Each number is 500 + 50 x the weight over its row's rms, rounded and kept within 0 to 999. Layers, rows and columns count from 0. Numbers have three digits each. The size before them is the row's rms in percent of the matrix's.

# o: layer 8 attention output (transposed), 384x256, rms 0.268, rows 310-330, columns 128-255
# v: layer 8 attention value, 384x256, rms 0.156, rows 311-330, columns 128-255
# q: layer 8 attention query, 384x256, rms 0.146, rows 320-351, columns 128-255
# k: layer 8 attention key, 384x256, rms 0.144, rows 320-351, columns 128-255
o310 091:487521504594471451468559471549462544508471522457492485491522523543514472519549425575525465429403528524458525470514608523559537550496541515534479467397483500465490405519465634472484592398456575547394518535524492412496479505455523543479540511494463551485509474464481510523504570446439529526495539461556489435551476535463405495399468351499518529581548463480512468459565498423548505418484
v311 089:511451391507479401526538597483543512484530458516476469477517488485475456519567475498624438481503537483572471515563543400530456492542512514519396444508432529504467588434555487524404458417521501504500506522484527553474448493506494479383654531467487514473593519418499416557442554457527567501521413445454487532468436666481542574515421546595542421487542437484523447598499523517525491498524
o311 094:413528583553482523554477408532512578506588501496511477533498534505471553559503504512446533562490551510457544523482543476505544417455582507465455482545629537451500395550515512455504488514435528453536505563594532534531477458436427530561399556484550459584423504529502669442496476551442515515494531461529542455556482420545506472410557518505478447443592472602492543475484570491558471475431
v312 092:485509496478500477525554404379538568541491487469548558453443466500538557510565482514496587452492430519551416507489523443478496551547484484447513532422575563530481502433519573527529445617531510495460453503524542515497509452545501468519536513491436486420601496500511440426500489472526518520509452520478460510538420522547510500543496522462544534575526404472455517558620459500510555497561
o312 095:484440586572559522460442437485503502505510482520513478456453497530573467488441439543474466549480519503457576549491555557573556435486529464541457542590580410528469501580467535537428566465514510519488505539513516464512455378450583463494473546620534495587464479512435555480509443590412471519481605510412562518503593476427472445498518485511405559516560528495522503478469551451466473550432
v313 091:509503522550472557432501507502482498473443575517505418444469604523517515470482433389513497517513596441461485319508477485516526449475478489552499635453595480528461578489529483474484464427517629561586534555478607465536483472484473545572576430502491452521519451558465567400398500522490448517489411531582424528531443499488542514521527431452604487474552485488556501532545508457427474440567
o313 092:469542449520503456582489476490543494481600534469435473591482422511502511587424550594543493496555386518485572574467536435495496568498585395489479376549405560437502575477454569458482536522541448478454566508540434483454532492521588412467453584492531548430463494462508508633464427522447495463547540384479563511503514562550508496442451524497373526474499537590508484503447562524583577518520
v314 089:454460411512467441391438369600502555560605442568427469578512432509519548511488503515490540540494553475498421452486513516514475494594563411443442515428421424440434440554454456412597487462514573487511495495443581519484517584535525484514473538472480498537540449567471475495559508451573441452543549463545363475488538492623517435542512440543491547600488470514460536474462565468423532447605
o314 094:530515582468537549482448566492467508484528558445441533529519553484552450467500513440542510481466486507565576507546503433530570581452457466491468561555478597544598563484513501450447515505481427483436477440469532450473530484508445503437465437454586539465494471471554480431453515522424398532489509487510658552615419504487475537427522546443462530444570469452533533494511466447562485481396
v315 086:456408504511536524460494500538472477463507512435443552530495400558473458491574483517536485535525440409546545446444577482498594503551477573522507562473469503549501565505441537494499556500549501582501491546421503540540410529498548517486485487484486493437475544468421548550459483455521395440600449520562491500524474532457556450463442570538548498562421484464463475470448475493398539494495
o315 085:407557496503534426588558469495435477551517565505529476543493543508419499565428558549511465469461552539520462507539461438541469540490584497491509397507575427512485508567503499512413420493444468467433447530445548508491470481422527500507532469553568524567593486560588443396475456513441548574405494469531573552530522504488540500478440505453447526513505416570500516374530513513509512427504
v316 087:603481535577504452371468420492494483500583509473481558505494505515556543443532369443546476579493483444549524440556497489451508471456426417474489500485514571507576533512497460526489531533453375480518479571482566464501496494538504509436429532485506599631452512502566550505486497477511584577481456544456534464483663500497476461398491490506439430515529468527499570441517478502491487687505
o316 089:478518480508497483514574543436556507569482548558493526499563532544446396535483608440400552445452521440435525458507506508561528553549485529475535558501423430452474451553578479497456453463573523639507479520577501499446444554489497465459553492412566415437548466510447526600428417497545493489577536605510410591455505568511501502548473567486487492472490440490528518545444512495512522390476
v317 095:499456555554467500637523484393555460514476589457395525526440481507475476501468547440451477568553455492590478446475556530482370528469573432416513524521504475466532521525545514546466526432435459362451471511398532464397494510561418479520506466553556481405474527525520524517456499424477511550555428647502493599513542480486495539511506502549501523532552526561416471499412501496498565491490
o317 094:569558547467512506404551452464570546459501479484524492497458559578453586491460470543532519461522603492485554512510498566521498457506502479510462443502512535499504474529488421409545538569600494467476582502566447459643465571494479419500610480446413572535498522477542481431550488479533520539513550475569434393508426499411507511486583527401474452488404447498536494523589451463441500476456
v318 092:498520407556595525492652444551535517493485474500509528460447511530438467550523448467548517507575480463490455553555564505521532561463466537545500603537495492547570567511528473567547528582417519441437502543508474499656556541477495460489501526461433478577414487472525469529511535526527431409468508431427579504500507541499504604560518467557442547552518465506415456461564533575421514474412
o318 094:459517567466469501495468518515481506482458416475573510521513484431438494509415501560476463536468511486474565515470562512513486517477410515498433502465536462428442463555426486467449459404586564596641534490428558487430471530572460553527521415507520513498533467555484439570529506511489619472537514545534496515461505538536592437409459477498556345453512595486546526578409471508623421499542
v319 084:490486502487508568537491452497507498489468486513636516529536463406522526516564472541517477468558471435557511559549519523520485454575501478567454507454464459511451466557528475490514456560465564492486524488505477454415377483446468499472494519613571464450451566506475465520522536526541531528512531458450475510580478499376575476501476452409351584490492499541600500502564476493471466513623
o319 090:465532475441488420454539551562509501526534523450475457409452489490597569515556478480459454518444498486487535454599564492483462547535474571399441446530503553480547532496543519401490638457464534511499575484603511543448582515500486484415522490466436549560518471498641433535430471469484489548483499554528522510473393555601450494488542568496543546538482454536498546480521487483479540572480
q320 109:493621443503557518478443493517484432475563546525521445534539478474491568525462474555576452474483508584461531477494527480571470508484498507492580486442575477457524430488549439513469508470508527509519470461485525475478550459492458596540473460478455404504510530516520463508450455494461482523450563534449395358484446483524506566548524549477485552476499597627472492445515465520562496462538
k320 116:485601518448469499547490513492559501471549498520448457559532414487462634495420447522472481527544483532513432406437481515505525496499512466456561544483410476499527502454541550515581429565502466497523475433502551519505564414540446526558544464523395448506476575485461402501375438436495531491526537515426503465545546497485539495604464540571521504526489523657534579459508482449481435463539
q321 108:443520562498473524485464522427526605509510514399456506505409512447553541499488426435528579532545517522426462510476486472549532546429519521457416497505450526463568502545387512488479473520562385467495525543515527595465562468412521523490481528458465530532553504526492494534456450503493490570504452432492449533427511479464590522516570501562452497413477479439561515419442423500567519443503
k321 109:425524561473387546529426545455498532471568470433407588528458513460513520487497434452601550515580533561461445534509557495531504518474431465457522497473517501515550443571474456557511506359537515543501450501445480579480505451469475524449503468451406570480448471441452642504461423514487410497565511549522443597403458524545451520523438608557533496442520532445521474463437397560497548537570
q322 107:575490498559489556514516485475514527412460504526488515568462425453455445453567455502481516439495468509484547465559548417549553542505454566482489523519416535542431506530586455495485535494440430482428375616544486449558461505540508475556500515584493562561571534488613476484477365519474425596473542423475411496504529478505514460475529447487459545532379466462538505489516475556530474496515
k322 112:605484508521480535534454491486395494446465522425489562622440455533520466468523496486453528471502411498587556449438476537572501515480474545493508493572484462487520523535568463415519504460467474493471519586488509481568485445531448471545546450584503533569592515432534503476437432555604475449528567474478556512529564466604492476515489378476437529458439396509553465473479408520488492555560
q323 104:513510507569445556500466496459586485525461510491547539519479461509501538395372545483619467586554525592491411541503423484436464433471622517526567406544576490444557472534404556488552462564568537399398535518563514462494504486449444551488515474473455507550476535467481525493555576460530540504573487508422534482492525414492559547481503550438502485501493436442545489483356548636430504461510
k323 105:489498552419561562462443517498507519588511443429504567546364519428440529496418493545587473493425460573491484563587487430485430398445479561519435407610555555497539524549447459493479465505465501569512498564520581504551428489406455549485464476564483443546467401465446473542542497498489531532500483540485528458450562389489515539608555545391487497432449506510461489489440535646458480449480
q324 105:543503505509566355564465501488516503536558500549410533427540513535533537517469481499400444544560622496387550465491560505524466551604483441471535497447502589453556515449471569533525473494488541506573518522491518618554589487610571526641501388508445460502560517521532527466438480491549497510558462535456391388505471461525515530466526498519440469419464454499497530538441414480474512535446
k324 108:429484613452449438538506506545508487497511481482490484541438510530435479520422437550485458567674493482430497500559560544479454568608490457509420525488482493452434514469421533475591503498529558520651530542412525538501568476585424611619503424397482485516554501554446477456372501471526620438561475615541421378466446456608513520507483491525446459434435473491558522528410509461579496528495
q325 111:469437479530521476554576528527548513485477567557493520552507563585556431573552446448523438516474478531420510430469496463538509502515529449454551449429514484516542550485481551446510508458481546589462430472567542464603488528497438439568431521443523535526455504427382537495428486537474541530587526622520541413479436561474415566590485433425413386524423501544521536489508456546519503464552
k325 113:536436405473498503534565513527532418481423586513620554500447542484603430586494469505511411569430492477433613483525433468559466516467553474485606440543502516598554584575462539445549532477530502480468540492531573494580530450499415503487498526430467528555484499419468509539526567463400555479614549541482481419466453565537484602543498429439501411457437580468532484524496487566568487484518
q326 113:579543511461567482568450515531518446535458477397557514491412408491472526485503477529510428522492499446480566537441477529552550589515564496474426510565457500497489478506472431573525550460464514464409522523486443486465504518551605417475447450526487416516457439476657489586541477475388540483500419530515482457537444558536493602536513507534528475454568551453515501425540565547475511470554
k326 118:561596431423632532557474454487485485519484431462470561502403378472609516489453436543484463496502435413547503571513597535473476615484443447493514517465535475528527469437505425542489532481453491487474473455482455469477545493583580462546410490511596457496509525494553495559537416470418620487498473455582573613543486498505505429500461503546539513484530492562475547491501456569424484564513
q327 102:513505592437484532494521570529490551455548486447452472445487471517438537505583472489469500425447550413563528540466439474607507528549537495590513495444462521436463479554490488487469604541571480502534522484393540443552479459582449489479467564548537451585470469575496542525533514541525447438494540511434485530487510565522598574539469521460450484481383463495423473486540421488490506578480
k327 115:437529515480433485504534473539521531454618572402429502498446477539477541478489450439407544455450494332585496549430466500581458527437472545544517493528494511466432521408477459457506550487548535448628423515458534478566552525555523546387484560491525443545531444460555520588518566538507470563509508478543435473481483513519574628561455541490507443453486495564501552436574482493499429456460
q328 112:571552466531533528510424498438457421427524405318466462401466585505443541519509400517499399464535504449539529500568434546457475510522541555527446502462449455471554548557532497443472549523587418417378446533556525519485478513514494463439545433527531540490563488484477570565588470571571450503468509529513532526414483515520459515491487481466450459508484416551523437566572487526525495653580
k328 110:548537477501481559542456496491430504405514484442479398458411521522500554535423479523442429495521490519458524416524461539383555492449541614578508550431505531487580542536464495437492492483464509415455505499558479636471475580512527501493479468493523496533588501450499634457565481545556555547499481495554501577398446571501492523494525516463491477480435409509545481475546515563545444604532
q329 104:457521596539607566540470451508481534493560539542480572457593413460463435562561605494580496537495485500443413410494419515490466522509583465457500593521485506501512495441525532449531574558519503570526481519486539522409478569511420506591435538562557400507576576543449483501486449442508507450470467523474524486462415512477454509540521426494559515529480444627431432454582523562450516472626
k329 107:454608596616504507475526528564510480465512500542590590408567463405446399520497559459582543614523476569510506479581503485480424509526434498458483578453464526532450419543429519505593507440466507537478536508474454525512421530568468415532475495549538435499505654462521531499486487596539447503498507536519556419466471512427473526516512522500515461495499544580517466482556439510448495448524
q330 104:431438492457491368573436356534440425546550609489605481499526506526508558524506485467510526547480458523468492472520538434498455393446593483487474528493481542502564505583498537520496378531422468527504539509529546490549494438472370484514477519478444505519487500485517451526598511494533478446564594447503575560517519536500444480467462450475576487496541522551518453524518617474513514419590
k330 110:501501430505491423382500446493398453481509478524483508391536504510490534504578476438535585562408468577467510464468437471491506415474554427491538431470468553484491508527448565537506449489450466507481463557470524485584545465525444506470482457497431503611566458471537405605540550427443539461432684465554485479432543604464484566464420470483514455544402546496450555484518510429529504497501
q331 108:493530546521506517434538543544456413533589447518453455450541451452568475524582490553431552543477488506598442456583490498505476569458514561467390530499422516516554549489482515449524589560548423451490498582460432602499415465471444501423565521520479461471563411482502426404520491451511468546572503587484488430518538437474498565454499456487538553498480504431485569525466566463434378503492
k331 111:544469516454506547451473587484547449434502453443350487525538410498512514454538482458473507541526454508641496457544487501556512480523473611511451547531522527554535460489404563494577601589566459474494561506532500563549420491427492539346574521550474448481520450512428479422481522439562494576542490617467524558540522429515457499355492506454511560474451466473529544526436499425417379523498
q332 109:451523490473511476538511498517501512395456535413546566417468485525517534431546512539592543447564582497446464453488509491490419521490509480585466452588537484495561513467504520474462530484507476544548474539533462532615505552370394483491475472448483551525546474475530488473513461511527495527556421492503507600453543492554567453554465531507510503454506487466577528514552480459430626470470
k332 119:432510547580520475558438519561457475476604504469556591483492500523506537467462508577570480509561515448470544502548460534543548561483575451505481391605476548516509530469476487430453520424549518566461479480474457564579512578399361534469475526491464443472580434492492501494530401479531559560489466522558432598433513503541468526528524550508489435494521441454594501477469436572488558420432
q333 111:511584460503512498516508397471520464484531449478537544486589544442521397422413575449505445466512485518445523460496549534570575569485537523490497548530448483512436572533519467436503477550406472480560457580452550509521487378520528494470439547580545480494491543507507376445488510470469534542408543586477568500511413504413466613482580541466509455531448507481519546473477496477552503561447
k333 117:484525521463465436480496448494451433482553551458413522518484570453453521541386531519511495418516473558504485506497515589446519538565510561468460597517474437569525486525532497433524470535452524467493472533460535492487481461572519481525501600538514443489476612525478471491523531496522405555460571541493562532547393539490519531540568541458516455522539435468477483486444591419545470562455
q334 111:509493461475515473546462501530493526412496522430572545556493604429468445505495434487532477452464418591535480521577446475584549533597433514518504532523476559566467521596515478498528584398582544542495508459507506473523462495483500518470524429536524456461556411500455559563485526405550597476452488575484456555517463529538394503571492541526456511508439532426505446502359368448478532482498
k334 116:451555439472529488484477449451528402461532457449495468466489508424540493592513422447518472488529483515560492541517496576575527579558529495541467533464430576541510487477557547532529550482561436542508462539487450515465437538448499571506593510528477537490604445496511556574425532495528506466424436493500500530540541473494439459538518474459508540445490555451405426485412390486493438478509
q335 115:522464457493527528564544591482517468473615452471418488504445336472539583413473445470503550399523482479540498558421534573543476579559419516445481525461501476438584488517572503526396507510511487477482566478494512535464460484447489482465466488469488437558526538453508547554406492557587565463473514498447452573516509559544545589441443538509495565558492463546569531515514500551492585454507
k335 116:475541514464509575500478519491427535475531442422410513547557403514524447409442493460568506453486484444543453573475437553520487618550471520515541568457475489480574436539547512552410530546618480462453443454442528512486499452455431480575501503507504432499482585513487571491484497500529512453496428562472508520442499548597553533545422552526516492588500438594561461504504530583466527539518
q336 105:534459477488450504376545418514454385532485506459529558558376541538482443505546500461547524441386534557462516428510483465481433446509478457450500531485617436517528412476563514422511426535525466515426553540410514480446493471528458488476516563463560515470483599488486489461428577480384552459465533562521537499595444534569499563468442474484525478613599570560486516436511477483574514514640
k336 115:500490506478459489431504539478510443597517499466482560538447469476540466486487580405547562424473526447473513427444550529593480450501448466569438491582448507507529555465502585578498426469443431524413537517415474474437443586541431489506573546532585469522473473483500487498437540546438523451527445504580536425602473563561499627516560483465562402531582476513464564575503456483505495481554
q337 106:446583524435539517459513561486559512485514473462592502506388494568588493484445440572401512474528522539477511515434532447451548472518413427511517508483453504495565504560600500571498484451569503472522581455363574586509451545521471445572433443478474598507503561538542470482419549418496603457523481562537529461541482480555496547501476490556509443502493444482554567485459585407461518504531
k337 114:462527553383526508481395566573522524557555548455493480600393522510560530481392421481468502452485567447403517443481489421607601559508479394496515521489394557406571505537430512600561522459639570459455513443542467568500468453548538437488412502573468566497521453489547520516442484513433579525514461482456476394491515506512485513488564581582459443502526503447573531439436506455540491425507
q338 112:518429464462480478490465397496483506471461474569472505426665477494486528558500484529521535618478354513460513521556452475429503475481565450488470559402542507430464536471553504527473493488537514480513566501470368479500476497495503538572544572492621451406500461445561504552607503431495438441472477484497451581517530563500509492545435462498484487494493582670446497446506524442529568429525
k338 114:519494546490508501457546492517467552555512462550530531467623423404476541551498479509562480543502439485517508580445531492474495530469472526432525475567484552487438521467523534486497455525550526504487477527472334492514464487429461473620428530400499505452515513541592428547542568417421441415492495477440375560671523497510553474550427424495555484373462614529442461482521506482515494406445
q339 106:479512454399480573558551531489512493486516447456467545541498404498526543547438463534525510574534441411519556421469536614527564501459442501443574571503497541552364495437514495448444478472541512441591524496480509611515502471554552468542489492482436518548501528494406507420487541497529475516494383506468546430481469504542522496526435528675496465489391467541632509483516440494501547488575
k339 108:351488394447454502545546582380452482539507512476535466588504482493513549411385600501479519509551442477470522417480597479539505548490491533466478505499463558531404487454571453527485453466559458430546491523497491548476480526514546588582454495481432503498499547508467510451417507509478521443470437395429526467459481456588487484496499619598535505498487451520624444451509532514492445542502
q340 111:498514584568499482534535494524481588588555525519487470475491505435518540568466493500482472533458553479575436637509573518503483492460500492446385472472535533456481485557550446448560485497492447466395485484514428517461501414438463479409531446498483517499487516480519604495403464435520411539526503487486539556493449441488464509554499499532537551481624454417482499495487502563433497450443
k340 118:455527538527577495402518555554467577449456532473497412483467526441514448545435520550550438561484495498557532577520460513561510402382475573449568512543537498487535522558498494475532569427556500469477490485553500411526578460476479537430546409502472470540455442448481543504372513512428433585455479517499466479529511453532461424481494534513436575482555471414514587421542501461496493448392
q341 110:503537478413455436522492523440469534498595470486453445439447544469534422490566486483520514511536474474493539549473537621492456512444509432490522535501586538560497511408535535435421560577591520437492470411504501527486460417459418509582397511578552520501456557490497521474556493419431484580455530418556511458439403607529506621389595501602495528539516488439400523459444513499550526481523
k341 115:424513470507518474514565514515565477438483427423463512451479559516512331569507523518555536485493473499534514516507512618454480539440404428438455556534506538507503443438453531507473458460584501530472501428570456416587434425467535563516434540492414547459549503542499483512591502457530471537510554513567470444529503541491500571450577457554530523566401431473489464443446546485490496502506
q342 104:518425440470504531460468523441595474514465557487479520484528472545486496458562517439478480545507545516528448547526494544535541418518351540470521557499497568478567530550441470526446499557476531411459484508546498513473461459460573581533470483440481538496456537545473555461585571536519489466584464490531500603517449446472472536470476456383512512446495313403501579464580420450533529471527
k342 110:515416563506457482470474523519555504603442508503514383459527537474518516389567503525494519567516519541580498490459479490470473439551392434491486623443448591493502549429428361470458461533517501431539413471520471474515522488480587588407479486495562552515503462523565610511614555565449558433457528466563512624522490540434599573475548413496510484424541422476462455485531452480513495417511
q343 126:505519529559482613498474375558590534437571530417478475455504491496516533529493529571438587455438506469430544546423531560425499559503606543535528517494513533425473423530448603494509449494408481529544472540571537543517539472489533458487458516531482504565559564560530525488492518519606452500427482418469475529560534458463510510492473449412475459520506539459510476463514528418562553486466
k343 124:403590511562514584598496461551546449522660491385490458503481496479609501515550552572475505457489515490487527497511549498392504416482578473444497450537510588458459408468459568417433557499439539558561512553531474594498553512471508423477438524550509596621498549462499550551478563469518454549458496337505469443470444563547545437511518468439539452525505513436494516446456556468492552530490
q344 114:560515513455535582454410553437497475398470448515397487660408560510540565470470430518510441499503531560459516500566450418586489513604514498537470474527579507455477481466541559612480535411474476478523472489470563464512574411484530526515590492541428484447448505477433487559459455478487504473566528556530588450564570570505445505522606480483518532414440503466514491515543468468457557560461
k344 116:517537510415463573411380519549470463430501493453494480587479539525469591477456496474533465449449436606424494591550461471529572509481491508438455453496437479498452522508517467449502479563543510425482507409495559494556612491518542463545536500563470548481497526512496385537406407495548509527444577536557522500432526523484486467581583599448572517501470567492536425519465372459452484531561
q345 111:517535568516477470633450577550472584530464534411461450538521462384477470514543419563493545493532495502557530463529484580527512445535493533470501406424499569401438499456446496437552477459477482560514489508445412564602583627559553505505434490516473587465463442466436530480490534578497483536496526524528504520580582520512432530439470506457540460473446507585457445529588573497563436493549
k345 113:499482572545530527568483554543432591454441536441532481473530425436513548551482437512478453485522503463578538533519528501488511487501544441544518535401438559403385496515498438416479475475452527538542482501435523597550610520562556459652512495547513537526481490472495556449529530497448499552530471517559489459607490464503514526406443490476546549507484508513529518488591573572544416503435
q346 110:479436479474438445461558535464441400480551541493567404580456511468512563503466401502511491555500486515441558514539475562493467500484495524462431539512583582440438478483504508510545424461438499464551447473428561575520456507492440527522436563483523510481489472524476469556514528535482509504549503474524433395466591476524539430583626498535520511535528445462405439561454332533461491607565
k346 112:518542525498491487475465491544459519526515480492492551543499472482502550473465429437453489398544520507492476537554471523487460480473501507585520490537568531428506406541539545532492388541471567449550465494546427469520443603526540577541532423532482509503511490474462534546551447410453573490465507409476502468483501605557518390607620493565499469493480499505511493447433364548505494564514
q347 107:599555477491532506558484426546565494508627427439475467450437604569551464479505419503596445524502528423501487541464467535533526426477541531485540457456545560485541521435449571467572524575544476450476575608562552498504477560498475474457552622500494434447475478535487445475494484485535566476466496383439509528453507473579502465430447583520423538470530440480493383570474521482512559573474
k347 116:548548489494603505560532484552490493568593429506523476429397548563607490482542457448549496482487600432572496496493465570549488482537565446468516454508530505439476540456432525411546536562499482525492555538509527502569608543505433535498538518528472526412453438553469544426603508513551471479444487344492540525447445450576555558512462641528476541470505461467482507560475516426368544555554
q348 112:501551536502470438477487510521504466445500490453511502574566454413467543437545484456468438574414473585523611510526565525519682546537518462569420518438546526479495524490505549569417543539536542514483499507545545544534579556562398514551532502471488564523514389500498401482494495434433498461466473441505476502506495346487482412485479512558517524511472636505533497535576498481461554539492
k348 112:435523512554512514536479566456497492522496439448578489560515484472440591481494465481497591437522424560564515468448575493552549497520593417558452454488523600470465543484503522518514519502501517585417578552562414579585533539477501557489492519431447481487490567433567497579502455492441512483523545458508466542519578587434464434490493495468445531469481455588544509528582461464481527533489
q349 116:433509499549476510462401485569474571503436479410446579486505452438515538394522510512516514449514515470506514497394540539487462471487411586528525494437502530536466474482552449501473516513424482593449545400375504456515536426489500532450552468492514490452544563561528451525500559454447561465493334545532533429427544516501426480518490496458546517535503526506545589517539496536587450496518
k349 117:548433454471465498539454465571537563587420535475529546534487421522595513437497488469429525429539487532509574573459514458534486513439474586426523461489389486428533489502671479494440457562476461662483541459466485511454491476457488485513554528463506587469590452448572518496546541527508471473458392468504515458458514461409428516521562460534493460565513439512515598517515511493603511489468
q350 105:453452546453534522526497482543638478524518428588495530507546563479478510448415573562476518538554493555411464416562516561507488530476481464414506471503519517450567459502534462595558534500490538522482490459478582447519430471486491466380401443404412501526435524514547402380514550485503456500517616487453459532492462489492419498449514468401570552546487441451513547474435559546548538533466
k350 114:390477549482468490531521450461482470459506430601516504592537516454573475436506566485516536532524547556415547515496495648529487479475485561426551489508536538486456539512434488505506563443434510564550476525482581520507486484502503379427458495515448518586464408508547473337487529484510508521608565543479475412506531492532435427425519500380488538527493447430538586606469521568499549474502
q351 109:475539428452447491425556548493515461486445409504468483532498476515491432456475551447508477424487512492433532520477518533518471506534543552588546474507508487450551529546495472504488433547624476541575462604541629505492407496526471448537419562551501437507476465574625442546514512400480537479506495542427447549410498559502447550475451388554515431555540564510451576566514437562507560479490
k351 111:453532537503498475531484591570524544489511505463533484494455439490570448453636593540523565422580453507486460564470456558489455557606536547598488488525505503469581471555435469568519513466547363586470579560501545487496433501565511462478535516527477494479469451582515514536485530446465491562514480498509402484431459477464489540449458378497461543603531512466500495535380508541596542541491
v320 105:478347560538598525464554520514558512477528507501430524516492514488463421476532448464537502499545419514403534513493531535471476425477494618566555544459478511591487428573542554400512496494516554560547493578507451466527354474581501505491510541493479498402441456533460466516538496461473540489594448511432456503583439535541520561398525542466475505551497505555505534544517443544432533474468
o320 110:555530459609457524570447396466476520493497520464577457542519491453486637557468417519532457595396598463516508457534471442433526415458426485415514438615493461405473450445445523456386401455530511480475455548472505457422625473525538502472513550469527465551436461416494499499500489544491461518492488476619565585578456487428498488523511534473510603437456535573431456413452497521608500469489
v321 102:563519455535488510540638430558469557555440471552556504464590485485561500463530559560524463511547498518464454414510590492591451497423585576448451547536535455550541594460612556508507575456397442446563489549475487445545588425545564484489541437518482512451447509533514470433456478586591521569492514507563473508461491416476461513519479560431450457492489514535452406510524472407477436605528
o321 103:447458510428496448504587500577480399481490502445546481531489388548490457563485540471475532506443520407484510589552482492462550470572458473567360433494510527399475410524452447521561479552551464447517498440518470524487469556456571525467483537473540519522527501509563601494457504512406476549506500441499570474524554510519609410461461509520480509492615486499503430515489567483586537461485
v322 098:526516490597430443428505502470520590508522591511537530401484454531593508513458597500425545501594563483537423463469548552456435531410479430479415463555505566540559523454485555419493579549416475459473457500452435518492498521539514530508470525456485560519462511550410515418453458471437430644503500452489526473399516518542402480413461520587495441493503425480458491455572457579486456527581
o322 100:481492485366514534547437445519576430517501431558567576556497545512433470563501506571449436518413521502449562520462480543561576579578440533547553527447477514471471528550501437542443518583514508462534488475533519390472513570465486543498607475434530414448519505450548456486504498547593544453511517487464422592532435502414523498541596520428478477511423499450518567512450601449486445443471
v323 090:452519470505594478403503527502496545596474560498475441509466477393534468520479394544500543472544500543478405567484520439407429551501546525506557453464425466484488575457528548531456558456535440552458474488554458585504508521506526478570479469527503526519495554447435603520540571523516515423559429486542482517546432635534523496570576513519529484579443322416336470583544532501483483575513
o323 094:514528480428492487514546525476552458512573496438576541550436527556533568437439507437428497524507432510464564457433545454578578492470501581481478505529565587477510525514504524616460540467440516574546412541453567509454553442517537481452471453553491532464472425471560434458498496564457482495493515439517512610581483377501493516397473465495484505408584569530611482462478561323433511519411
v324 099:414493416460424495466449522506543442547515474594492500461482476573592467502514448616439562500483518544500464467503475620491416560482509520490492531408497529511508506513493427461564459478510470515432555594555411566493497462496516451463448489515455523451481531518544420416528486412511496579539519424504479577488456308524446494421439511496511468579492485490488486575476425623544526518441
o324 099:483584566503522491454449621510499570454415469519515518466454508417430547584453562492504466535496483505489559513467610468448525497462470428569483507512553473486518506525533404610446579523496456473583485465393466442520533496469427537585508573471469488518575492472425523571522439418508470514551496591399536534452528584401415548541544527531443491342522492540505479491556476426510528484544
v325 098:485389477510539451468449575419489474590418501456479487536476449535465514477438530515434499511580499466458386502536478499546550467532489540475440496438435503501445427463463535508422429419444484488530507604581564408512530440528574542501567469393555447511499471561591505526509491401502475490626439480443552601504519472502499467497521433468648474522577517553424433498516545463571449446545
o325 109:513533535530592450500490502516565543520533507492507602583430480485585591582517484488578463561540493515422487458542459480480396463540498511530443501499523451510561586443465540537525489480540479513462477411504412549522437536498426453614476582503461537447498546446527498375490430523488449435524445502525488410537570475557521507524464532540421522466579452445501532486460531442403494527479
v326 097:559424561534499482531552545466515504475517585528472520571599502505497440566425483459456492489463503515500524531601459455557475517524557511516566484495481490543436554493491515509491515531531482560558436478495551543570412402549526462518540482559473536431435437480470516541421466663492478494554505532495507514428497403579502576501528506537559516518449506454492451509534545519439505561547
o326 100:524549450499441541551503432498445536463523443470442431435431525440544607489511487542655524527515465353498502469479503591522580541426507568471481579480529507423503503588497483510473438476508477505461572553519478624392524428458528525438470545401539439459480440502502437562483568485456482480414531451533487528510435515530465439399491555432504459475558482537479504594502421427424426516405
v327 097:495537454471436584462591569522473459447458498475504423440495518482463482503528437598540530556465545546520558539537523470492398573445551448472531479479469484496459548550443504547413460481529543464567487498470465495628488519491410509558482517469498520412501420545498456536595496547552589406475479477541552482448421417512571526453566518415580549483476519457504555541568424526512537525547
o327 102:488529505558409481578459387413506504509556499511483489471469494477549406461432578540514543587469394515536484481479507514440445520434523498551454532538470498499358503537519502534570465461488454604466505479477470470388516446483576447455607551519475509484555532511578501492495526539434452568451554528531462462517550503486487530506470477506476467498580516589447483494481569545517536502439
v328 100:452508525510495516424570572459411412506455402487566506571489606570450456456463438485491526480452474640545632471505509564409481463481489478489528477456454483529429534532563502553548426563432470570502477583494540505463547537515523491494480472505473503512418516559426558420538465464434585494465486521504453517534579475628499573505494454514456425546537488393539477523454464492518477497580
o328 100:534333558464493545509489528583585578514528582580483457514535413500586560532556507639468485461562508404496444514540538546516445529477542485498535439474485573480514553456524583428431501501613466456486530456467429520483582446446514479478537526551504432406541446463515457493505579453550449471455490515557499629514496485450602436542535446437449515498514459567573541466441513474434520499480
v329 104:529496522484588526463432553490463473476472522510443450396464451471589546522449431507563540526564609447541519498487449511485519475516533499529590604465443452501518515490573441493497522464481443428467522528434553566479490511504482557472434396481498498488599483413511514461525565551473472528482471444595452440537532534535483515610577460429514517504526494577489521534427513492526479464462
o329 105:466534450505534437521574463476513516439562542492514463503654510534439528456542439473540450465457404533520521465492475498438518604469518366417367509493490505497560455507599523535479528474578518564498451587439473583592513529491489415530495512479507512456468569573473440529482438513463554547540516513487524620484451559498481550467481447497508540436442563487526454437477490489540539466483
v330 096:538581510576521449507556543582444523539458506475505501505465502499502567516529532460491484509475508555517537508491431393560520502575605506554477542550476476543488507430437437539550548363460522522472484503559452495446495551452541508474530513505534514438581515419456524525506511438449558506520494593517484537450564547490514510462483520508523412576434553543560454510537488521506459491515
o330 100:467523536455569486573524516457564478443540576473422536509524451502448467562427518542500481430507477385380483448436579537485415558562473459433563504471485486462551464497505566492387389507512521543594524445539599566500485502494559505550389450527438481460400528555520469539474489590482477483490513467432488471482422513495570523508459472559485510457492449463473531517445585497513517474566